config.yaml
n_head: 2
n_kv_head: 2
head_dim: 32
tie_embeddings: "early"
init_std_qkv: 0.0747
optimizer: "muon"
decay_fraction: 0.819
batch_tokens: [8192, 16384, 24576]
doc_mask: true
dataset: "wikipedia_en"
Each number is 128 + 24 x the weight over its row's rms, rounded and kept within 0 to 255. Layers, rows and columns count from 0. Numbers have three digits each. The size before them is the row's rms in percent of the matrix's.

# down: layer 2 MLP down (transposed), 256x64, rms 0.186, rows 179-255, columns 0-63
# up: layer 2 MLP up, 256x64, rms 0.379, rows 180-255, columns 0-63
down179 091:152094150155178167103151106156099143106107103138147144150151112129124108123123118116113078105131134090121131152125126128165115127140118126107138095133112159082090155101104126176155113152109178
up180 078:128138121116123149118119127166166113115115105150113142106131149129149130136111129150150158136164074186110144106129175143152129147158137113138121109109136171149144081125113118074155138107128190
down180 079:155142136111102121134135140138124137141108125136116122121125133117147142141128135156113162125133095133149138086126159160104173132158133119144125153154158130153151135145133116120109126132128000
up181 105:153119113114152096102141118125106136085123191112120137131135127152099109116119111121084147146101148151137095096151121125149123104133093084130145156160145097118107095125160116162133138170083170
down181 092:118119112110131102121110149136099143150096134091142135147123127116105124117106136126084149154108180084115132128134142178110107127080159088123133134085136120143138186142102132126138180097098102
up182 108:066133151153135161124136143124123136158104112127108096113090132151124123144087144126139129198113125135169147139164109128122082136170134097115123131143098159107094114163170113121124116152123148
down182 074:081124145148136144102083126093124124114118089134134174129123128125127134096101150117161187176110128125161125119163136124171141113122170107140148136087090154131113121113137105086117163147117134
up183 104:156114130128113155156113168082168163111137125132131121092124130095132122090145171089123157136136160152123126144121089110140095097172124104095144092098162149153124128127154130116156124160093132
down183 109:117154119101135139126167131115118120137110105127085102114125138116139174139095158135096155132104125171141117116122108136139145124104150104079135071100180148150154123122133160076134142151117081
up184 095:142129177170123158170166095142080114154138132102139113119123103170144131126143136132154081153129141128117141117124135177150130136174116132110152109083130107092124123124092101154141123164107106
down184 099:153110114111114135141137125132129106152110171127107136062082131118132094111136117146156094152140109102132116123080126133144116108177112120117147157122087138125063160159150130135085134102150121
up185 090:142147070129120123096158138130090088166155095163114137092118146175127107097113139154133105125143124134136133115140126148126166115096163111120097125113178132090115137090099146140090122102120148
down185 107:128131141108161122160117143097125129149116172156105138127097153160112123088121143197095107106133115183111132150175110113182145135144118167119176113141140140142144121119133160123120129113146116
up186 088:105158094104118118120117118108156102122127090118123133141125101099117128167136173119126155141143118119123079127077134111137100138156153106124097152133120132189119092186143088167133106107145121
down186 097:099116151167101130145135134150116132153151138125123139152156188184138133107136145099133123094135124129151135128156106183119156144092145151117170119111141100137115157095102167115134094169100128
up187 095:130122131139064169171143122153160138131138109122157111099133133090135117052153123137129154091154109166124148123114123138134089139113092124145134108177151151150118141103128107116123138137127088
down187 103:097121119122150121073118166113131126148183145107071137136126137116132164165106111168107104131144136157093122127106157159097122117146136114129112140182144129099124132157137120110164146107165096
up188 095:093173140096118107133154165132176128137137117174113147101126126150126105123129151098152129108154144101120119122125130101106146095114139095170153130166123192105119140142134134149109114178086143
down188 101:099124145129143128135143115125119109090119148141117113148164120147175147157191113135169143132142084157121143136128124094095143130100103088084122153169142091135121096098112149126159163108115145
up189 070:128136150114097138142181124139128110112163124153097063126146118114130123146126121158151126108179154142165125182105097085178110114152115107136130114098110127144103107100137125157137149106133149
down189 070:079109154138149128120129102146104136116156119161073096147130119137108132094117152153138173145144109112199104122144133113147119101089098092128131123133093121146107136105117150141162168102134105
up190 106:111120139120088138190122134118131154111154127099160154139106106110158146060156136124100144104126172133145134147121133093147122118130080118188147129124129155131099164115105161138137137125153117
down190 115:095129083106131113148143127123123105129118115110126144108102106137162152126088075101132109086097118133177100112129168131114139142112109076133115108097102145121150114156105130091085168114106110
up191 088:185094135102146159138123143111098135105105085139102131102175118166135132087078166085108092144119126146139107143151114143146161108142112165114125103106130129111109099112133154111159114135111133
down191 084:102094132145135171112134149120101124109159132121113154118109099154085162166112144096124125172074128157141124150146099141180145120155113165127111132165103113097131165113110154121104103121109113
up192 099:111152094144101139160075090126121128150098147132106164126139112146118118146150130112126116125180162133146123145058135122146133129143143160169190142165135142134135142134133165169136125143143143
down192 106:110117122120134093089114108160104127119111096102138127098094131137151146122108120149089140121126099143082100096135121167107163125105144104116129177147126125178130090130096135158122142089104075
up193 095:124155139137127146141154124080118115159132150125145123116069112099131126111162112192144119136153170123155149092100112100167121138122146126117154103125121136119145158137100103137131109127108053
down193 111:129096127089099123137112103131135157117110122121130128116145148114135067107119118112123101112157099143163079176114128123097121115099117117115143149142124119147133062100133074091173145134144152
up194 079:109090147125122128156123143111059089118113095114146131142153169114111163113117123101175129127120113112104128119055129141104087125098139154128111080148125133146162129134139094109138147131114118
down194 081:098098082159113103130115101132140184154183174167169165133128128167093123113134121138111121105141137134124154150150121128108153109137162135149128152127126135127120128133124143163137106149108066
up195 125:125112101124145094170094152159146123156106118137149132101153118143084082142114140121111142123155132135136138196156184123142088151127099146158125125144157148142130118160095090121119119112114095
down195 122:139146157159125080124136126167114108129130101113131170153127205130132105135139109112168159159134116174142102128100118157156141143134136103115119145147158117146175135080126119123114119106169131
up196 010:121096135133143121105133125108148142110142132134129094137122146124167087146099124162163123122111091095085130144138185082134144152157092152120154147177136145133095129166135135119153110144072115
down196 008:149136142131146109106142118180086141091151077128126114133149129145116124159083138132132133157104130131108114156133150123156105148114145081150115143107168146105165085110139153110138173161091151
up197 088:100124122160152122168115146135100150179136141152147074133105162126106136146187135102148105115166100124093154140143095095136128125120135091083139116135123131106138117133144082126126129134089094
down197 087:144153116133125134149132152117140115095097114112127100116141134124153123119120112112125130110170130189097139110079121131140114137077107134140148111124108146106122045070136081136115122101147119
up198 061:134129193130152132142100102121110147139099128138114108156163143110126151068136132171180135108140142108101140126108101154098149169104121104111121093107109096125147124106116128094150167156143135
down198 060:156119111122116115109096081121144133140092135151089119106113145119130123127117114132073087098120115101111114153094104111085130172144135147151124100110123067165148167117116137093130118157114100
up199 090:140136135145087098202148104127095138141131130110101108133101128099150117142150154153153109135151108170110142123136116151157166145123152141132108101145163140160121063152137128157171148127129118
down199 113:093092101130119114060147122101156108109144142138095105106129101142103136129134084089101137149138141146151149097118121136116139154117095128128142107127080140141124199130136169112123124115088139
up200 115:068142099127089143167142119122138122120181102144129135156173123109101122150109134132120122068161117109142115117111110136103131143175103084130133084130100146126130119137134111105094090134104105
down200 097:072134112165136134111122107117129107095126119105169110166155140123081158128103146123156129121114096091108082132129124131105115082135141064130185146141133125119130144094115103138146110126117150
up201 103:137132123114117146158118139137134133101110111122107117117168179165151171113081124076155116082145152116134118154168099155113108128086140106082113136129148147125143111110102119121107105090159107
down201 101:099187098155137136114151146112142157120170109172106136174141145124131090127104152113128141145125137107099146152146119142123133080128147073153129171113129115132135173096140107150156119106151108
up202 112:102144153114134094146071112143120157134092161095140098150109168120087089123134090073128150119136160104134130132099119102139092081145154134130108116124149165135101126148135114128127129156097134
down202 112:103137157123133124090101088117115155122113140107129118112130118149123163160126163153158172152122159105134114122141173123144145127103122135117121107126110101112134062160113155087158164133158074
up203 088:125124093129167144130161118126155129112157161109146114143138111108125148075118159115128132118102187090120072160106113129147122141103133126141133178123119151157135093107129091173126134134164154
down203 090:144095109133089122113092134133087135094167157155107123131116148152103155136141134118119166101187145131120138154143168094127130097114140151114097124141131090111188139133089153104126144125109096
up204 110:151168121142114157178136152131141129112167129144126136112137162141103142115141173116125158116149122135152113184132160179134124139111116148184124138109116141146087127162151077161105131117132158
down204 096:089118079125120134175139170117106153122131132120120137141066141171137140131135096126153102150128093136145145124117123163143136135148111079158137116180144138166094158136120136134146145156119086
up205 099:115144088100083148109089103145098130160110125117117147136109095153129136070138108081082151128105080099168112125113138128155096123119142149177114139138158147146122125119138140130117109138153157
down205 117:120176158135134172134121150140103142143199113110153159119145138120083135149160169141127167111144126152140147109115118125103141143176119175125150124136140080137146148139137155141110164115153121
up206 087:141115064113089127133145122110136162149168077128117159130082111125153091106123153134131131120174136136100118138114115133143148167132131101121142101074119140164137118121134102122179154095127132
down206 094:137138156133109137129156125139155133176143116119108124137125163108117096077124111114109189125108105161119123117085138139113143153112124113140168129080133111126137176088150174109093100142107101
up207 106:129150146109133103106144129098132125133117135081134163127122077162127121079132173131108150106172122147144088162121150144181094115121119155161150153152136129149092132145136149139102109164108102
down207 116:129132101173105160162130136164102141147121142113132137150107139091080109121136112145117123143082096096173124102131145121102120178129164132075125089113136135081135089149119114136124132124148103
up208 099:113152135165141141126196100125138043132124137138131118128104177129140113117127107098140145142091123095177103140076152144124112140157123094122149114140106130107122127124127128120107129124136166
down208 069:111130141142124172151112154125119096076141069157157160160135129110188112115107124120120147132075105109150156135153170126170148150132113116130157097116131133138147122104127156108127161107124116
up209 090:164125156103128134136087152159144132100114122102114106123180104113123114118101084142116148117159140144095181130122116132097134091099161172131143113128171139118145115135063125150119103144137142
down209 072:125109169136152129147131093088112132117122136175110151141093092130110142128139142146148141180118097139107141161148190115166110114116154117134125152125124119118111192141095113100148168143144128
up210 122:179128174085163156162142169113190159118130109138123098141103110120151127120107140110137148079129109117124105155123126182117151146125134152117151126115134109155107102137113156122108120156126165
down210 118:077147108098176134122135100113100151137180113141106140112129113138124154176127137140122143149131149096097110178158137146119101125162114152147122147135178143093114138091119135138118123141086085
up211 093:148130122106129137123157161157195099142093136143172123139108145101129093122144138159125129116101060142128105125144155126134158124171118096165126125138112128173121137133153118123112111109073111
down211 097:115149114131116127142136116162094134098148113174104140091095145146118091134130130124112095108148182114097147115159177114162125112135129112155095148129163154089126085082115119098151148131149119
up212 100:108130118128121121125145134118121128134153146122120175093129086152158135118097170114080130116179119125171073127146119121144130091129126143150162155143126158095093130089104153177115093124140121
down212 101:142091093113142151126157159137139111140110138102136128115140102131141154092110119123141098127131091132090195115095141122133129165149155073124127086129134079142143091116127097137124155150144171
up213 041:099149103170137095128127131112142119112107112122122144122143173129103158161131111115164069144141103123141126084169131127173154126107135118123154143153155086131136146137064156151124115090139131
down213 037:169140140150141146135117136114111128127128114085130142104110149131089150149112128162126114178116129162153131091149113135173122141090139112111125168143176110118105142082148127098126171086174119
up214 097:143149116128163081129142087097103121148142131115096138113084100164122130131121148151145140105159145102116138140059133152171162103135154142143156109113151162114104106145129121164116103157126158
down214 106:132145126138126141069147106094114120154131161132116154183111141117153123112158127168121125117121110137109147138084136132171184137137153101115139113142111135136102108142145160162137121115115052
up215 098:138157123109113144130124156172138133101124124163149180066134112114186117106139145091117098090138101129121093102149147106142138094132122104148138158107133121092087147114148124123105117158133097
down215 109:107133149128137174101168135126107088148169118127121149131139146138143151135135155151123090081121160143116155143140183102122139122150134128121097156152154157152134109141188160095093154142119109
up216 104:142122143145132119140147121135160121120149093083124140080130107203127148154111162154099127126183123120129120164092180165103120134137112131135125120133101098144094121140131101142091096112140137
down216 113:128130118163142120131131145095114129128128138145104129132103184109125138121145131109116095191151107116180173137111130062105102128145098132179106101151141150146104115129125146110153161134108098
up217 117:156159164140107131144139140101194169128141153161124161112108118099117142153134144095119123136114130159154137155145137128138124089120135130183105135132134128105081151132138166186092145146125114
down217 120:157134164167099121101174132083134079124142139171124158097128136101159129150179148120104117129086121144145130118127127147164139115110145108160107108124110087108150135121129158162113150142169119
up218 106:160126156104105141097117085145139164118075138118126102116128142146148147154075100126152110134110168095131132118093083138101123114106136109094113104120109140127146146106074161101149125095123148
down218 103:115138132168147117126077127088126107170094172126121117155139121087123116164114143142122143145140165126136134125116124116103167133140147112145121104118147117146177165167117183125158168097119096
up219 094:117120135111153118172147135126078117074118146122118089161117143148101159131148168102119094132093129104133101166121158136078128128127115114126140184158106100127146123156140120133151142159099158
down219 088:131136124160099097114121084149144172150115138133144149111139141088123132153169107150136146147136181132150157093117127142144134110130171087129126157102142148134110094130068138114154123137165085
up220 117:104092146113132120155122109120132161142163108116153150135143113135142078123122144131143161097163113087183133098130149144159112106147139135115103136130079137108076126131128140090120119131057121
down220 085:069133179159158110108088094111111104123108129148164151147126117145104099086145129136168128124139115102081121130146137125132105109127150097117175106119093166151132139119113141153124162139095133
up221 108:157119108130168125105084151113105115135140147119153164166086101155152139133167135163122112118144137163122177163143136152163137106130118165147095121154119109125117128169145152155085121100121156
down221 099:123089084139167143117150111120122158099156159129131121132134117135150122145106153124089135158123133111119119098134141082145128110169112090131113129132065109147127145125147107119110116124112040
up222 093:165115144095098124151164142174158114106131125116154154134145152121118106164104118154141142101156145094097145104127120142085144109140109109135132153107130149094144064097102104146105139150126082
down222 102:103116168161134118123150108104137143123128141134125135103099121125167119143157100119158094168102115156115098144145145093143136125105146154147130101122103105140100206113162097100126128107087166
up223 130:126126127107122133136144124136122193157104091143138113108150111181121143143164149154143096068111113127091166138156124112125074092160101166115125104129134146109114120127097111115124129105107154
down223 093:100143165146162144059132121141100100109125124156143165148141116155139140097138163132158121157104106161120139145143159114153081119113147116108159111096099139101155151120097156113118142160119158
up224 115:135138163162194101130120139120105126153103157130146124122136139122105097086101136125128078121134122121129090173109185117141130111105148144111148138148101109106141144094135111174101082148114130
down224 144:168105157125155085093139144089157126122131131115124150178159098153097175152137137141129114127110127132122098127137164150130146116109156094139142125108149120108116097172117121151155134127087069
up225 098:154104115144151149132168142146133105135186086105117181109161079105143149103124164162112090179156136107107125137170121138103136138111132108133145122145123091130140128089122134148109109114145131
down225 103:134142123154118125136118176061129115144136131127122128121131081127123123107116162179142117106110110106125176191137167085132137128127110121113134137110076113168116128170114132127156164136139123
up226 102:195155153145162129131116112144117112126089127140127140094153144146114106128093104087144151176108098131138134146173132154134119136101162159124118146075141107104100100150115097163113136137113138
down226 095:127165057140109120122155113125124126083128117165131095092107109133146148120171132135125210150149118118111133173154123143085104144144120130127125148120156113109114139140140107126119145103158107
up227 121:112134146156143126143152121111143137153126059123158131145119101170173161144123113129150131090103128104188158106140149174136115123096109130133132139132105123099128163119083099126110094117097116
down227 098:119111132120144118094110090155110153125112097165096115129134112145146153060098090131120117125117129147112106096136115117141138138184132105157116147099106150128098152143147163150142180160165114
up228 032:156112101127122121101142161113116143156125151124057112133100134105101104126159140113114127127082079143105139143123105112096104119156121149115163106130142152114121176153181144132168147132093119
down228 028:068126146131109123142106125128108143088120091116122111127109096149169155093127133098161143117094115132131106120103123141107104126113127096114115128121162164117107052153150092150164147141152153
up229 107:114146079086090160121122081134092150125092127090109100144132131132153145119131131084082139092107101129150114146097107158138115119146128173151107144136173114151138137138139145150100125145160148
down229 104:092164113113128135107077157120124118152138125137127173135135105123110188130173154099111170130151092123141095108123101123117137179159141163145147150123112102139150129132068123117136142135126109
up230 052:124108139113134108097098084138128099127110149144160115139131179107138126128166167134097100125144135092162131125145170183138092097113090110123142102133096163139122131093129142093155140125123167
down230 046:115102167124104119123070121148139088134112095154099156143099138109095187164164131137102119132133141136150157139148130130150145129112125095115166121113109148173157118120126168124152149100116088
up231 102:152129162130105146120151175105112129128146078170131191125115127060132164094132137113169131106113134124113143124107132117094123082118101129148125149126087113097106130122130124127111136172129148
down231 103:074116127111133164093117138067168151106165125166124128121110088103136141107118099134141135108113126112128146082128112130116142083132128107133100114152094097160107130144148149129087157100103106
up232 108:149119090111119177146122139139136161139136175122131164114151150112122135125120126121138130138131117125043149106152146095112130126175074157127156148133172133146109105138151154116110090141103131
down232 086:112130159126125164058175111113094143138108098138121136153118131142117159112135113129163148177081097145144116153154122133131135121125164120125144070139119156116155126118126135136141191120148127
up233 100:151118184106145111112128163126128110111142092141146113170115116097127141181143093118156090142101162160158167145130140120109136149113156145099119098109154105126174149129098145124088123130159124
down233 106:111114118149125097128119158115129151114151142123144086164125112115098092129141096112090179103137139069141137149151102128104135124131155119143134092118103083161159156158122139133177133124110174
up234 096:136093125157174152149179128114094155168187127172151154130115108155158115168138152125144098119119162092122119175137128124142137135125153145118091097150113110132101141146155115135118155119136120
down234 096:138111117122184168086128086104142123115139140128141077120135117146145145122132097085125101126111124153099106127102102109121115123108140140105173125120090129145130167089130119141084093140140070
up235 083:125128154094124144113082085113163144128104089142087146105134138144135149190169118128138149127124130159131157104098080106150148141146137142124121097134096146114106067148163132145126139135143136
down235 084:131126181118129117127081118102150133154134107137171135110186158166160138112172133158124127164138159132143114092139117121138157138132141117143133130133140148073100121110121165110123128121101068
up236 094:103112112110125108137152153146121087130123125142160128109146180126113118116163138134102132138115067137109101130150147116098148133122141127111160153185116123192060121153145127143142103142122145
down236 096:115136147136107152115140132163123146117141067102119111166163079139109123122125123113156136115137161173099166122101115104151115121103134125134104127102112168067121093127113118095164162154125142
up237 102:182107100168125132133149101109147133117107107178112101068120168111140120108076109115105111127149139176135116126124106119151097148111116118146095125148128132164157133130115092130169109127139101
down237 097:130123142160148132089109154152137142135176138149132095139128183127076087134131160160135139122117132150131124111101179107162139116148144113119101116131136159129098066121128116132149156107169105
up238 107:118135122142136109180084103179138159140098106158101108144142154097098125107080063118148134123120087139115147113114124131132124190129119172122116138148138137151094100129121124129128128143150146
down238 108:156147134157157119114089154170124152144157066135152140148126107145113137112143130118131135150111132115182167127134126140163128135110149171164113151136120139135141107128110070139143166155138077
up239 093:107135127105145136102090155128169151156077121100115145137159138119170124102094098123113159099114159122126100137147105135139114159140138140103183136124141143114129117087120134086086091118167104
down239 099:132106125100130163131119174151142116139089119141148094165121108125118153086093138156125125197088106109123121091136127126128144129130107137099112166122142119134191146121138115137184131143140102
up240 082:114131116143187129141084121090141133124141140113123090148144167180109111110135159152129117158126144135092091139122122098141111143147163101080090100102127111117147120088132103087117092119122121
down240 104:159132153158118144119134148133154130134060104093119128125123127172132120151112111181127141124132094145067120102138115134136136110142125137123125141089141109115083068113101084153147139133143101
up241 090:142156113121115141109121126102138113159089101168084088085115121149135102146150157098099123144077157135142121139126131104138149122101158090115157127129184129118129173120135159155151110119091142
down241 087:111106107101138123146102172084093157123152118119160148148123127159129131112164178162178138157113145168121130138113138109159135149121138158113152120137105159136163081169140161110151142138143128
up242 102:175111168096149118088106126130120150078098139101116144141129160093178126117104125144129093136121155129134108112121115149098146140060147150142125147110118096113128153137170145115092117136159123
down242 115:118094139155184135151100104111115089120095125146123133188138101137124135132150131156122144145090139132133151145138124138133133139159145118157108151144072087141123156148138159117157159126154069
up243 108:156082127158139163142168146141116096110124106147141109092157117130175114142102120115113103149070116140128130139169117138114131146154089116096130110139088109125150100093123140100110099095170122
down243 118:135155162176145141076122170113086128151124119088108153137122110118113140123077121094124116130128144116141133133166111155093129133095142090108145132114143103089167122127127159117113158140169088
up244 109:139085158121127141137121173098121134115131068130134158103160148120132125118091135139146154121163131158123157179160117142112143160084082137088124105112125130136114148133130125090120117115121068
down244 103:179115132159125133148136142099149068128118101151135164136131104082060122142159150120159135131107117124100116157103129124083126163144113120106141156142111131145125158136119134095112080100139137
up245 093:097102117158136136145132111118091123160140116123128154110131075149162128048146143131084108095135142117121113140163128121160142144139118148148183126151178139148114127113136140123105127170138154
down245 098:139118100099093115138145147145129110163165153104110091104155114116149117115108147111152178123156108124114156126102141132170176146142123118154132110148121089169164089179115121136125146118121087
up246 093:180099111090157127102108170117180147111127123147130180125133154097159139085109178129121162144161119143137092145131113145113107175126133135149116143102123138147103125125145106109129160131157141
down246 092:117136111139108124098114129130162141141151151168090104148144104139128154150134104152078107141117138084123151104185179118102088156116130128108115091151160115137153150114117143147085102121147103
up247 107:128106117138151116149123119077101139117078150112096055093098153156138114137102120114134116191138124151121151124144113121118122126118092100078106097128125115114096124101113138118104123098121103
down247 095:188156136148158146137147123070113086101127128120127094130124134139101144153068111144133141146111105131107107097167110136112114183142144135111108104105112162120161101115128150129173141120133122
up248 100:134109135090143108161164139165113112148160127140155124066128125100162096135103131154113106120140116160095119104167125101153172145134094109130099119098127152169133098104124118113170121119095117
down248 101:117113120150172148137156128185091150093151141135150111088147177101158120118118123120110134087138125183108122118126158111151116133116109115125153075125121132113153127081097117086147142122128115
up249 103:143149143090133111141142115160119171136133154100111123148104140115111095164162139099106166160127133132103154101120104074158129127163095121130122143131164137099119128152136118148163127162060137
down249 093:116139165123142074169117155116118147115099073075145095127112142144157139100141159107139146141093129090131116100145102135153108134137147111154138106131092183145120122174111110117144116139108134
up250 118:130127138124116115152136129138145138130146105081168142126074095116161126081125107111116154094186120117103114096123139100119123160178129164150121089084132147124139148111172143116099143126151123
down250 110:100098128151119118112112140107152149122144094064184158149139128163165119146130091134143125080166125130099110087126140139163146107164155150125128102121126088139109140162167149129122121133130116
up251 113:130123105135112138162105124145137157153155103153143147095131137106155144078085095151119112121152126140127142157105120141101158146149160156153095094102113122124127142087129165112116140071181152
down251 123:159098117169112115094102116138141111130081149154122124115121129134122103109105126130108133132106091147138164136124117158139112141140134139133136104143111098133110216091121133102150131071137075
up252 095:150146151091162122132108126128124086064105148131110122104158126133174111104128136155106105135127114095141099118104110154103130196125121141146140143123104105146108146156151176133139136139129179
down252 093:097116147116131105117100127102117140139129102156131127125155143113149149127131129157134126172072166144120167141149132128134142135123138126160112127154092074126147174179134133145108158129163059
up253 110:151151123113168094122141101107101127124161107147124147112105100103103117154134117151117122105109070180134145132112146100183131163125092128146106136111093100162136107171157163146118119143115119
down253 109:146155138143153131161141114120088149088144123149154152111165082106110099138129157141088132104135126135119124090123120100146126161112104081174097164102097111127166110116148100143108122149165122
up254 122:093089113130122150127133105143126136114122100122147142153174112115139073122156123120110104086175120181068106157130085124152134125116139090089113123145156115099160121120123111143153110136122146
down254 076:095146176171154133079111100117130121122118121171137175162169125155116143112132129134166132146113104120162131140136133157147123111104173102120161142106127116103119160137114144090125167127136174
up255 091:119097136087134109132152157122155137117128136118123138129166119147107127121128166126092110120152129107131077097123158092118127132091160160149107104133121143180133100182077110106134099098088117
down255 091:140190125138126106117095120131093111131165116113134134122128152112131129132115122133172184172104182105104136140122103180126135119139141070101138141118134148103118132127143150167117146145169106